config = dict(
    num_hidden_layers=11,
    num_attention_heads=3,
    head_dim=64,
    hidden_act='geglu',
    tie_word_embeddings=True,
    parallel_block=False,
    extras=['capped logits'],
    init='uniform',
    init_std_up=0.0431,
    optimizer='adam_variant',
    beta1=0.95,
    schedule='cos',
    batch_tokens=16384,
    train_tokens=186500000,
    dataset='wikipedia_en',
)
Each number is 500 + 40 x the weight over its row's rms, rounded and kept within 0 to 999. Layers, rows and columns count from 0. Numbers have three digits each. The size before them is the row's rms in percent of the matrix's.

# layer 3 MLP gate, 384x128, rms 0.085, rows 318-383, columns 64-127
104:496509547483589538502528501541603486554515471590486534487525461520438517435500481472488444538479572402476536523495468478570504574551543454466434539523426565510538495595440503449489540446485502
114:484500580512390533538541477522521457500566494503476470510466485484467482474446526431530548433491470527468533457506465438504445536492512537506532520502483544453486534549504544482508525532438474
094:583536569430481499492524507553520416558513542497479491517468501530528532515479536565541390483498553477446468458529467488566484497499503521510468445458486555496491501559552535442548543510525455
110:494460470455441566495427513502508499541490452497523545494542497540477502446417503535497493506521487453539545516580520568595449463492462531600496455613527535500448573503471478586483450505549502
103:482450431465530491526523573420430474475440504459422568494516497461491589538455577485492490550513480524498518484532490579566421487483503512496486528534442552531509494448575523504534465466487528
102:531517431523501557514474466456476532536440507458492539508512528474462482567428513541501525429469517432528563500450448496486527516467375475536513483533459475495511564482509583546609504529486546
097:588463528547504520528460424477564550489547544509515457539543495494474480569401522530463457504447544401442501524491472528551548541521500484465550467482559500396485511503496512423500519494499543
103:477494542558573472538514500537456530550516422491490437498469528470531535428489475422539511422470492538520555508506434479486483508550493519457461487486477469524505585506493511425573493581459459
097:545503515578594481455481462562536567515497536514532517598531427486577457499557509410536481483554483510459574469483492457499515593498559516554454532495481471488455509546493553525437521545490553
101:501465490456526529547495498484571496579516528517514472476483549482532424498495456516497504495531466411548568547468466510504505527521438487557554440515588505561468479521518501486509533516546477
096:500497447498460492524561464532499495590467486498500478492512554491530444561546494478540531578545500482525578482485442511499438547527497503523566549532534403488452491465483578464556501492444509
103:438480516415427487533471557569452477483514525513458524439510449515476504537482531503519545454522485459433496517536489458585472585518444426556565534531564456452504506551522540460537475525576476
101:503511502561516584579548526513488488469473492487478530505514546502449504436564528464557520585496464523561510397512498475468417469581513536513545443541567538537447518546526564465482450527473446
098:483402488472512515549464455515548480544507528508457496480572450463515541426514586500544566594481509427536517489542493482417453574509509571505478502530499534437540518497509613526538517542479541
098:498456505528518465486513485505521503489435583487432423554519455533446469477512496503568509533414522533499520580532495466521518449449430498547529391519525480511509541460470481461490534447515491
099:481483485521470461528437536539485506532486491426471521558517451496532500445526509446547518534473513535416461416471459483501529481504463505479457487460564419468463526506485522478519479486487478
097:514490530534531523447490492509515469499531483463482526541563440492476527470441509497502445548460553509519495549543461530539525484435432547421494446487498535471548405504495504435581477433488497
114:442432483504509466479490500564503476427478541547449599517473526398492521554524455496511517509536514487573543485515475429483514582505514552522513482471459465529427476464499504464539518451490465
096:514452508456556494558522520546467518478559509483415547525469490414428527519505443457504439558425498563570557537488457459494454481480524465499471560457494524576528514501527492507509442527526515
095:469536499555471538493445466489434490474481470461560535567489489490539516514466457483497449489595521497508543539513516515478563494519458567535557421565498469486486519478428543523457412484446506
099:478551487474464535530484523484528501479535543443454515537477437412539485484561492518465487462536482482409551504403514520522538581409492478515470459472496536552408552466453474527542540550545504
102:521471495424544479535531539527472513478473560491447473532441442416503504563398500460449471514480516484509456511521449475521482490536452506501499450525510493488493492495395528500562535514517463
105:493436437549467496522416455453529449489534497476469518482496511450452509549429491476475560540495473515471441516569505479557435492498507497479541526478504458511503498520558494496526489475482456
096:569485514472533550463595471441501483456488490534470496546480568434473499472515459460521548469588524482450504467460481457476478531504515517547527503498545491548375531485459565519556504506459520
107:449411565480475507566485487520446506466441535489468500553388459531499520563432472486474548540522516544576484542467511482524489476464494538475508507501536480487545626547439531507534548491477479
101:553487529533511503508483486554459530509522439479538452462548470501599575416497556490474516522447495426474438526488520515505464469493447514535533429531462582494510513481416583531444453508530519
094:522478499497543484528504440499504528516520448456479533543483522451579513436531434523563523501502574560513573476449547440506495495560457529530514533493519458543452512485457514451499496486459432
102:559515437477495551502532503551450464476534558473521567585517532511560491421470473506480578513459514463467464468532511476515485522513520527524513396461558490480477527564450488451530509554441434
104:487462477490438527578547530530462500435502429501424584564561489474498511527541436460486500509550507501523408523517482512433460485477510508424484499466486498510475467523557529456554541480454473
098:595494486484480475509554485454493543496515475488523508549515455499491494481563499502518455473595542461445465427538496421460464553540536487503509477497506547479509485425471542514531482473508467
093:490493510521492521526459483559482532507471464528432591540530470473451469475431510386533509476457501426554534476520444546558407502538468519469499508504466475549471453432488517440535545400518514
101:498507476475507478548517494516521487591469511424425508507502540428560508485510464478495491471525492525527504442467550457440488490454528519539458522507481503512486439523488581525428601524494427
106:518487474577514529511476526554517441480441556570439472504540488464489509539467544415518577526531506583491520469451494495571491587490453573562530491527562515520502554538514530562533521554498482
095:529450498529617526566547495507582490529537529488543541480485542496543497473534542454492468521500539579512484492451496467485493577553563500574562477490463478469469521566569499459524483455504553
112:517464468558473557510457546512455527480471548515496489520444524408478568530452432463569472569552508554551481458546523519482492469542524526585541477519509456440502468523493477542563466555501494
109:491465493492464478483459605587567433497509561466504486593523481469492567515421497508490470562464438488435561422467487480452553522480492548537471523493515505516439495499538479527506566561519531
099:542448511525475530481425537554462494487488540552510440502572535439536494437488529533502509540450454449387574495502416533535546498523469490571524504529507585546384508499478514546509498536502510
097:486468528428478456553507487494512488515480465527501505540459528515419520502431528511528490486539495477554545462513484507502468499498471523539495423524496556489467532505424462459522569536485441
096:487494561478469564499542481583471418534488466519469514474520476503495532466548500415567548498525550422499526491454443506540488508511519549420491500508539449509440442470459578550560479447478452
103:507467505542472541531521454511466463487519496547462590496545496554466581437437477505524528550502476379501465571452514467597428496484535516495532498544501495472441518458513498533559426504500513
094:562505493503535487463541473543511565445445464518505452552502528488491512464470501471448469427461544443552423455462530395526572487470522461494521513417501468423497539440515542487524509487564513
105:444473472488509515501503574519469456454500489550408491477493589464434567503433457495565564558468504525529541541480460501538474532517485524493531475535525520494483554535564517463526552503466421
093:479517483480445440531451511513512453525530477465492590508533469598533511507471476508541533558554452496523533546546532506489439477514469462447524583527464456518533499468535507552506512425482445
093:568489494409469471501492507521501520555580520475494460536476455524469459522513478504563507503501494444494549571476570393539487453513474560549606436487539493517491539519505521440508512529532467
102:520490537446480515537512440552471469496484496428551469508524535501427508555564496507571482456448480463531436457502483488514469507484419569540421502501573591546488527520517521451483498485570453
096:472475490486488477463468435549482446454460457586559508515530484440591553515461515519493519515536468517536570477499477424537574508437538514494512532523451481534494523468524485416488541496410453
100:494428518474469564501591583516577479560463491410484495565544518510488503380565472502452450484572515518435534455451470502535394529522501488523532520496499538480489501464459469459522539506524517
096:572490528473449463475535532502559492444556518540426469469509440471571565471502497446541506523548467506482580544467521427478469576530509523463473517467471519523531496469504474457554539486493469
104:538493526529481477462430491493446483518438483467510590596539484549440462486564468484516441515508515514518544452511471510536527424501524493555510493548420563501460479529513520490443536602557520
091:479480486504514421562498490537540538441547533518436515530510446546482502467459526494577530511497509553495536522455512430508431447494520521493524551457494446519596600426478460510519491423472444
104:508395505592445499499484441535483466420476531570454521523573560481476492504494471492493530447515473561559541458480520502551542451560485527552491499481546483537512476547448531561554550469489443
097:557515550477512471537496486518550492513514413522511520499556427558506531479489473531489450471526529444455531453514459513571464435532545528539475467562546455496484478502435576575507486544451448
099:509508467522626492539494499445426555466511525535473509558463482449443506494516557490498447553516470485490474477626506477483460474591554530540530519484508459437512519502463467553509461518428553
094:481552531522507539515393486518455533592531505431556569523447471485498468523494527568525459498401510401528497523479524451547526410508458478547492438455541472489519529548502507534454433529522484
100:597459480554556444553494494507575516499465483420513485510481463494502505493484441437496497513390515507524485517444573510484472490475524484539486389468466534528468525485434523487496537527456482
107:482429529565472503496461495475540473500492455499460565598513417536485507507482442503502506539456497525512437535550506486546503385418485461504554480482557483543499457473447500458540494532508482
094:551485426504484486473489553506503428503543425501465459506512444480466500441447471560537539631512449495499523544514510523550444530513437457520534479486464495481482484537491462514577525531514420
084:496467531504455431562455438505456533500422491483517462443441520526531526513458558500553504508527490429509481542495461469560522441532488448445505507542480548509545528485459476492400478398535542
101:505497467560495578475452448483528464486474485530472562507533507419489499477539530419496485489483515591475538493508461421471448512502514551550477499538468443548462524542545522521573552541465519
095:514455525485560448515498535480516422496524526436479471508574526545522445498540474524532536463443524566478448364500593466491438500435503497467526544448477433488467511490568544437524465515488457
099:493537525512489521542529548492487502531510496511479527489478523485468542488481490480490490516458571458473593460480495466524475444473557507445539426621533520520520548605547545471540444517606454
100:489434482473520580509518491559521518575537537485460531545532524467430525492553508481481415511428489508447536482558479532544492509529544558471535482449498475472527435503495453502536478559474460
103:549479471473529548500538489549503516548517498489553549512507416505446476491491484445503481542483580351444456492463555509553537527501538549462470487560520468476495477537431515504535487499429460
090:490456521389482490525553541506515441623461495475523449499540528517408581561489439562444465468495495462455556468532466480491504481480469476516491511476462462480445542476535547456551448528438559
104:464479502504491483445393458475498483537469488470536444557516466466474453555561565522496504530497452551498485426544478522539421520492467496515457461530557524489477568523551545513510509532528524
095:500510562528464550507506518552448456515473482545473459513464560530505482521475523493452517543468404508585495507507513524516481525570416527575550519503518541488509503540490502524466529489490497
# layer 3 MLP up, 384x128, rms 0.086, rows 318-383, columns 64-127
093:479525426508480500524537536469504466450461511539432512484621464496467535479499504534536554529486463545513536504539512487479489473480550529480461510483513548515483442525534548510496495494521523
110:484527473547517413521479537491501497507524527427505512499441429489479579502499528481473545427463543502484547518498501493533538457515527533465567447454486429510514533456484477493564531396581422
087:587508522533510542499514479534510525476453569523483486466485423493474507562492447485490469504583507514570518500544542490484487495424526487497501533404481471497492537458468530519507507533514499
117:491421540489462425500435531525424499434503451511487490515579531536475589459462516556535512526504521517524508514532531447454482546482559426502463513482491479577524500460495495466475521537500473
096:553491454474486508489535559490503499466513512447445515505499501466490459575512471562524473487485446562525477503567444540488432552541479516497446492547563492601535419494501514522552549521480492
097:585534464542556504502611521472503498449535514454562496552473472451440502525468416505483475433449528511507477509497501512471530552499482455409495476509456517500506476474471536491564573491489597
089:414467492481533517522538473519520485451510464471492427514414410540505472494546489437512560530475517536524462487432509499456465445507536472491491478568504545511483525496540541554518558465518503
100:526519477443570583500477496503559541553507533532576452500512534505510542514515482545445453534488551505534409529457415518542521528543495480465547452480547580498475527452553541508448473510484545
110:504443555438459475543481540499447424485465431512536464452553491500516552486422444615508548522473488473510497504545466554472441476477484467488466509532530587550494484462499578553478500502487457
104:478508498451499476508443590553439527497469527535511546489536583497518505564496567510506525564544497463471445527484473488546573475511409510491512463493524443453472520439569486561503507400501564
093:491502476492517523548463521563463547461530572525531468462493467412492516514429512485470533527467464463481487559494435492564481448507514480419532526417514504516555486466516581490521441488472596
100:536443454421514442482552544468477519516447535506486464477536449441533527522471479487458460480513533497546544510503480598494479511528453569486433510469553561550498493501513507548411450480463508
096:531493466511443442466451501529529599483473556533556485483455569454451501501462517522459451475469568508506503464546495536486444503520515450567451498552498529528502408532495449583460586534553527
111:467499545509385503547505478492517482517545459500554500525565458510511502552450514451496467473574481484493463531501395538488456442501430502487512535503515440497485481498464478508519476504517462
091:478528442509469553458507501515505499457474470453463468509491528472504532390527493499478514497530489557434507522571522404535539447447522556535461476432553429482524486477553427445491474427504547
107:513517504525586495460465526493498510505505534592552520502486462455466561498487504457552447520547549591529531483436534513458457546482451484516506495541572545530542494567478489541477562501460518
092:541506475424453506496486501503479472526435462514530562540542510472470455483460477504438471528460510506481493478527510551513508493484475462504507486541527538408515440468499501521492512549472477
107:499450530574539432453465564502516456545469477464561499509556467465506542502525516516480554489597469519500507433531517549482514491537457517418510521490469546485574430483515492478480464548583522
089:481522477523425503464454553510581509537553510467508512566434530548483490496581523454475553487509526508431502422461502495572559449483504485488475544584513533464447459521430535463489516521419491
098:472482478542529521519556491498555499496600422525454506551499515547550454481423541482482527501521514455544484498386489481515498536499474515519494515561567551487516458562544510480541491616532535
096:526474512446478512539504470488509520454484540546524499460513608523507486475466511540547527571507529527504512473530441468521463515574446508434443551543523530515516417520484502459562513505447427
103:524474546513447507481583532507524493492475504537505437495455531545505467553478526505554548504568434537540490473455540527506507521556500484433526532524561557468559439519540516540576474563465421
105:475467525543455539473530497532546460484463413470496577556448554488488504509559451496494476527485464506522476494460520482460501468504536539492481454434549478535500521570480456497482518481437444
103:420492461548561487530517584462512492459568445491486503482483529488477484496519426447485576478553447469563477563466482535449521520465459505523500507554509535484523528501541458532511509490472448
105:520499588574493494454488430517522552443443550504492571464475465554510434530475505528504535416589423554509536464555540520494505473400489528542526453503518550557512458536563526511503547475516483
107:497450456512514454498566599539494482447576496542557545565424562527520514501474508527518550536538514403522527529489473488430494518531483439496514534410509476549503465491533483451537502447501427
097:450503582496492410470537521521506442524482504485503467459470497490442461481500494490502470460503411437544485608491511507571523531511494513493428436470391496595473452575468492494527529523514481
100:503488504543550488420540471507500527410543530548495565512445570554531494472588507518471543585496454561540435485418472533465568532507485561575469501498521501472533492534455473547453476501455454
100:566526473464535544559473535522474439481617530551499446535457497542560506447445537502550539517498542450465436525488516491531508511452489515572533458520446528539484467457521451474507489479546514
095:485464501514573457503492555492528547519486558521506525440452456502417474495516485512615545511520505523537503593542476488511509488460566500457501504490429468498511429452537462551513547520498581
109:524529517516430465550542494437506487465436513483524535429439489499511473464471589499465526495503467496568511506464442535595552487479380541421469464482447504548476458521517499460528559516489513
097:452490527525525430508454480478442520491383501523507546545545555542507528456469604476485484507373517482453468465518544459544531433407440457518507458513492507510532503464502496500502508499545416
109:523448477507493507459599524508421547460498450514465482515517464457506519440538496427572457467456584515539532546504516497471518502483462479448483541478552460450499468459559514530522431491520522
091:518536503437466439492508462478521477477488542555524485502492475487573474412544593502556512403529457533517536468468475447523511553542516464547539460496510533424546465505505494535468497560595497
098:388540479535538516510484414462473582417495466530457530512487512514468473519459481461502555456380476478508565534593444498474498514464418436457524455560505487562531471472511529478504483463590485
102:459539494461517477560554547439465522480487530572532501562516452504452568494512491500465540560503588502503533568510527471560500560506508519502445511468503525497549463478549515506520459538535485
118:492538578525480446492478553554494581507515449539558491530558505464515463475507515492511395472510543460524472484533497489537499469537437544493489456579462558464510477441404515427521480426545530
105:545565415467516503442498547508456559544454538463497475462503528545517534579514476465494524482469486497603451528569521489447512498523478493435500452488474483482565492516532491371461523511534527
123:539497418426501507471542492534529483479464428509458559488515484557570500538465462481492507523487522431502503553537397503555434497507487617499524510533553503582467518537449539492547486515503460
105:498456557516587554498521531507504434496535462433454562478474487456494495499537527512482491593486515466517459470538545548498470458438492492521488436498565418443545472494530521555558511565489478
086:505501498510599507503528477501571525485495511566519522550476484514529493507463457502464445481526447398513441470454548500526519445535431397536544529502520481595554477480489482501440497529481506
110:466531455426511494494529558441444583483507543537478485483558534424517485451469479537422512506472503517515538544553532504597512439481437527600528499547539485484525580480456514490538460506548509
092:481502538511482455543438441516502502456478536508524472467539494477510528503459464485489533498564511513463493571510539420521441500427442475485482575469494493497449541575526492507459519533453570
095:568553468418466403449539436445466477491520457487527525500455493536515443584530500490471414463521484480493500512437550480496551546493499492530557510513487460501503472540425506440430492592566456
096:520485480586495515474447550521477477504530543501479508478465476542519545471478545456535446488512508539473494508502457467523464501528522417483524523502407457423496521439547498568512524490507520
092:479494450500473437440513498486431506480492505511526470527518532548609423490541553550515439540487472542438487526559544464474536553487510498462522527471474464509499500399467468530500482436494535
092:532532536522532480504529536441507514494480580494590589497535502570431555430446475496465465465442561401512474529497506484446498440442458525450490496450523480534468440400532510479455524439465411
095:460525486494433484528490481505506541553529478528460430445506505500609535474540528474570502498442597511581535467467445455536496518489469506507474486472526438548556518407510500498538488430534499
100:588491525438472541556519451535532544452520524412486523500505507498447511451460403517472471524485581526474482388530503494515517457425496499532451479524473464464426456513526469401552515490492507
089:553471501509532472573571547522493473573487549524451468518448503474484521539564548547483465447487499530535521511421440533462514533501496466460479472509548582521457440597521519493484524520512486
098:551550515504427400534516448496523490514537432528441568531529475494548492519466504529462469508555475473504462444498483423506529518510501550495545526526517472530517467516458493545440504592450547
110:526527502530525489524476537452474532498454519480526488527455537510531418519540461502411429473461489506487529482502558532456548525535582430436502462532565474443529524508419531561545454575533449
090:462580510462510480433507470474511498449558474533459526562500459535530619513432514498451456459452467420496533459545555487505458491558514482491464507522432505531533516487476448508444498503517464
091:395535440525547589523427494510505577544438511447519562480574476493503506466531513504515520430445547423535543537469501511546544513497499432440499512518450488496493468528531501462562458511501500
137:489469480470541481524463545507491475522554551485484465516463493511516570493512523502470479556510469522494486465542539521470541509481415501481435573523522561495509481507428441454503421463506453
107:491489423482492549536536533523457519492500510468444421513480487469499415527492509469570536559498488533443494469444473507550471500572484506476498515585514493515508535481575496533464452506432524
094:464513490489501419456453504380524489489525494438539504458536440531460427475551486465479472466456533526518483511506532470542586485494473480542432538523506457449506522496469512472501428444591588
082:432493542545518576534506509544403490487498518469490486486473527578547446526539515470509542451502438544447535431478516503478492505517472468472499489480478549524516507497468500533457466571469505
109:432471474512542519463390502507507519551562466403541399489496500490466525530495451569536501535474436503486460442563569478551508432515414567514490520467463537492515500518508521504486500547534530
093:521551489553490515482437495432412555468405482479543475492535515466503504515498538465423455500531544512571531466493442471488563543494460490525506519454600472435478445493509486529528573442516528
096:498502559486496516450465537502505562530500508450510475482465562515522490502451506531601487438530489514512560577510537557548522443532463517495417463458570552554442568473531560497506501442420447
101:436572459534519482461487429489502579483519490452523501481525527506517479502520577537492468506500439515465496555475556402504513493487473493436534531471524405466507552484600529455448475485468534
102:515485524549448564538487420547397455548496522481524584485530532548456444548418480540450423494465560533466483545502473479470482461500533520494443520507496554522468565476477497509526514477518500
109:489468526534544500472502477489574455499476451473514511524472515514480470476511457410537585500490462498598484500524490541585442545495387469482518456508505494559465417555449494517518498500514464
125:508525504522547470544528498492516467505466560487481541508577530444515487549558561500542424504535466423445466487515496540448434558499550440510520541535469562473466522363442534452510436520462459
085:542487465448468498595531580555600521439479513543508481534535470425504495503471502490437471528501454427516460524543538445548498522578553562521487577485472519484530488508413495450396485545506479
# layer 3 MLP down (transposed), 384x128, rms 0.103, rows 318-383, columns 64-127
100:577506521446557502417523473489548523531538516485480482492448590512511492544439491484516535469487535520493507457459497485531556495521517482543501443450513420476564485499491508464539572536464459
112:573531506488558547481543581522457541538579520503496494459541502552493510521508440438453478451493492476458512459416536521571435559472483466529466533492546429508451516538576519487521439555451546
090:425546585458485433462445480423478426540521475448487539521478537509565441473528561515530494487440461520468486502498521431526563502522478488528482408551506529485508454522545530457510484489505465
106:522536499490538536527537521478512485546509464476515482492513555509540446444506464449517447490477567488545541478520562350541437484468500534580492517464509449561502515529512482475507444531469463
095:476509463499482493554520519526487526535490462540514470570516544510446510451476486488530475491491585430523506498440532559451530471463534477519522530508447540393512490593436448599385482540542538
107:462475534544475529499457506505549427524532461541472518515520566498573534469524510511494559496561558520436458476505472567387484449506573436511497491464497499546468447527511473486510553474506511
092:614471471473495483512439514472514560562479482534547501437503558495501482537426499522492435473466558434500541508451502399581507546478511512525483487463453450545545535499491496513468470530488508
096:446528530571482441498488484482500490492456460566530557526562536478502520475519506501515489504418472479486547610491480467439489561499501560557506507474474550484492455474420527537517448506510449
099:494483538598554485437484507523525525523509434468588539554548432453524486506497479479544502476500468510501557473466480409487521576519509479534436546438500463495501494514484531518443456565461515
105:590517482459494470528533514510490476475549544421495499535484450569496542523525550475498567461518510522488518470471475440534556457450549436519496523474457518472581498519515475447435520535467568
098:506546485465537499485522522530526504516523518524473457516549529514496484394535548522591520516460413506470494493501539455436416526445519527575498457453437470496520454489534465477449473536538520
102:463475531495437455456467457506592508487532447538447512475511575493516398524464552506527536514494455567533543540534450357579469514491583504450498529425499410508532579495504519476526481438491480
100:528479456485488507540514507489448439480509535513523487474521463485523504539536516438457568494480477515512435494539551498575536478499477491484466473513625476546500511469490468463469505466475476
112:457487542522424516502420446524480442563477515546569450515498462541515573459410484575499504489491453411560524536486454503467467509493490545474474505512447497518569489458454587494577542551446507
094:511470594515485504588496593459458417538519469481444482436524436502457525513473517469491445468532419490515482468465446579521484564509563505482485546521529489497460476503482505505529508483513524
105:596499447472569494531429510543504496552560520465472548549489473426548459485501510447571526566529538537422464443540470486492488468528455488502460508502599513471521456552511532466510470481431527
095:498432482468511541582492545539469542493499499522521471459486514529462525541562565502591529515477447461504494447512551514516444556520512476499477566492503500517390555516489492482449454464585546
111:506576461545432443462537492473464487506468570519445467568534560457509480458441502562484556485483504486449548522406473468503473564464515496492496448473458447498527540390429556529503490496467514
093:515447484435526516481529468535471597449526479521528522526507446454451522571506475488518455517470511573558592514468467429476443519500571439470537485421519430520480518558568506522460479495524526
099:495508463566468461500448494514485397551496542468516509511516480526473531600538535516522463495518564453464557547482543523563595516491472506437492476505512505512478495469459539513447453533469559
100:528466514436510571559487514490562533540503491475485503519456484569436497583432504441520567489471513528548485500507421451561425525402465477490500471477476501476448523456509528534479479494534588
111:474493511486562519515511514536495448524474578462490594505464455487500494489472540522514529496477453523472460505639487535475544451487432534533484497548523563527437447558480473491544423496548525
102:482530538552506489460479447455513486483509437464489549521506471524544477523482484518504545485505560533521502543542507442545525481503506554610546459499531446465506463503562520488515465525513444
101:584453478564496496504409515514531545544483472436482571443551476510486500506508578531472488454402534471516548509522545504595461550485572529468503509495485451482532538503512422494471534566520509
102:481503487478627536518536525537580501544534561486470532544562504482515469427521494473443469541528486434454482471521457478501519451562519483563450509463549556506412465476498460461478443509581443
104:518520525505505468608480435527469533485464551498444464477504487576501536502484481469469490491469499470521479541434551490490484517509412489420541477539490506448499489492430480557465479457526498
100:529583465478493529497537503546539547453505474464498504482490552491585546427475479511474457480486550576539607507501558467497496489519398514529524550495520483524444478534453448439553490500485449
102:458504542512459444460534487424595488480533479563545477485496511501428529531502524497472372474564464477463511530493471511474529514464519492450448519493438462519464546485583533457486558433598504
103:491422429480441471478514539422480511495453430457538469499463435500514467531507420478566428554568466528533488390521541486475524494526489483470466441475564517485507523523492468464435515481512518
096:577519461481488521472548499488491518537512507458483522488517574480508477503480595501387474452548491459515508426432488443511475527540485549584466518493493475485492436455481584490507511534457470
106:511564507549475412519489512393523504498446558486572501429486462535590493490491497609414489526461509489501522501535511467521602460455462510500494516516424458480446525495452500526537504547538490
097:458445538399540550478491504524548467527467489447434488456547488538466467493537486486574447525535516516480509503493462455463466468478525487496474536494527523474481462590449430483447497536460528
113:535475476405539559487527531518490537521523437529480461473545544459465460477500503417487555451506505524461554516466430433478479487518526473430467508459509429506536527499524482466577546513447477
089:507488542521433525486431466493438517502396445524561532527525522530534515509444508521542502540495522522480503499559563478533556397501484465479541436488456594514542485520453476532556467497583462
105:538456484457515524491542595492457474510430523437494504471431509503426587498480505407451457523507410494467494526460479503531472528513563533519581550437480468500495493537484538431584497485461491
106:512431530482523486544540539477499524484529499492416548470549519560491521579518521476577512495456533518451544534518546549519488479580468459485499537564503549505468600563521521459482475438499551
120:523537530509448471448492382545528545458551485468552560558479499521509523479463472454503480498490493532508438515477516517495513449531469527508517454537467540481492474433485499523495500428470462
105:491522501501548522379567438520532541458519550503512525501556510470589477469508442534473481502487463496504530516514473464462533479507515523464536499531482488544489471466473502511443426518500542
112:475569467486549506494525468486580498549525524462441541491441500515527456505462486418503551440575582533505498521500468468454507509477483543506519505522545500535469504501460544450512506491496453
106:536483475514503495464504512543437562471468516550526587510509466547562444496486539502460555528486437470484414478540561533491522488512507539542570512517497557453402488419503464467510512552453469
088:491498513537404500544458505511523481512512465494476490499539559472499471498510528553526591532461482585489570560548435503479437556517560594457403497511430533434473483494461503549522483480481479
097:480519575540507460475520508448405537451549501500512479436464501521513455468526532495527557486540535534515493508496470481539545535441486471448438543458480537544527541447509520491462562441459572
093:545525511568518540482533527573488477566474493495477500550476534505469483515530459481478504461448456464440516460471458569491508535589532539494467444535534474498509484459500517510594498463566442
095:439564563545508529488492512489501524445417536547462534489550560518518547481532488469450461431449537592515489546469517588430536542506502497478473490534473510543502463502470456547501479477509520
099:535561542466493467538514432499503512506415470521506411556479592502498523504495439507519511519464456381542507497516559516490502531519512505565510417515502570500457571518459535446539559530494526
087:537505488518513547485533543487509521491505505426416515481464510521439500469528454505489564447426537470485453540476477607524414468523492468504555428445539503469518497542468539603481576499609497
093:452471514461494511459502533497454477547555562466433469455467506458562448515550520511536503501550522531467548526500538467554529608558551516527415468515481536527578520553534519424460490508540590
081:414528528482513527490482533496546496593546489436461562548516532481428474516458470444496490490552462492529493524515590601486496482540446554474487523472569535461490518501485501547501461531478501
101:525486479522488548433488480439455568495527515493495476549491521518468379492560502471450506537488467554492453477438530584445530462526516529522482523492521527512497413526515481494535543471528553
089:501508470446543487474484465498522550439553545549547491539533458501482453472459531478504500480531624497523456484515551395583464472488470518524514519466484512552487522480456488519530480474451465
098:406499466490482485548518503535473513497543525485478461460491434451444482532520461506501477440561480539494431519472544482499584548521470492427524525500526470503498570492505624441505502532442504
103:478476439594522544481472496502490545517452519544514508553495556461532482489481493520479476521436443475514454508500582542464401471567512481492464512491421488470572503424598441463506473473500446
095:536476487488459516528561522555497494516514486477490448427567481504495470467548410476566527500492567596462540517407500455527482530471433453461502527426503504518463511503535534494525454527499548
095:522437518483486442516573519505503508482507465534495465506543528517465521514433519520505492544619442548518498456568460471426457485521544507466525477533512550533538548421517508411508557489507509
111:601399455542548433555522578487510427539480520512502472444479456490512474506505460513418453519460461520467495497509526560461517501423448489424442529505524545476494501465455458451506493503514462
101:443435512563602562410500557490546486529501530435551497526507507493481534528522511472483445479485525467508504551453478524539524450417538497545530492485505475551543441512463494500509505579537462
098:514483562515587544533498416564455529407469493505520507477529560537560503582597550468518536453522580521476522482502547453439458441569445559510504522553575474512474507501508539408458466461423479
079:553490448478515530436501501530580499463501498542501457461544461477475541430516492493545457560516513471533471533487463496477474504515469522513518500575483481440442516449548496450538436500438450
112:450505483507527550454500536515506501505538516496526544468544512490430517486505496498559522451492491581550549542511505393526486425554497552497502478576474466484510561530583515545529503502480513
094:437498530448413460514506518516525482508562548548512471510479508484490568532488463504512556541494482544434458515419517582451511488510533514509551451442456520593476520497452466475455496476534512
097:501567491501442557548500492543515457509425564522399526420491467482451538500489485489451541515510506477465508555499503411515524528393505487468569477576494509574508535580502415478543513557517548
103:506502492457480434508543497414524529410480513529534523486501414474514465496492535471418482476621514523503471500561512482536510490477455521456500484561538529545473445460446495510443486434466570
105:546443470499503463477557494494480511523495465448492453501482484506442526485555481462482491523449391520494488459496458560476498476570464569524457524521478497464563473496530504533466540631545481
102:522470525473527497520528519504582467587509481499561496517551506509488533529517425455469487485475470505465515505559524470492487479420455491475483523428468428445400545514523472524574408519492527
097:474504529543474457540503432441484440471434490490478396597533530513503481495557526521492408601519466476460445490455490580490524609466482446481522515433561538536532449468430548468515468513476507
090:492543495575486438452422463457463475487516500534555477506524468494490491519483491560553512431431434539402477487529512420488468488455492463499508479436488446517461526511533550532583493458504536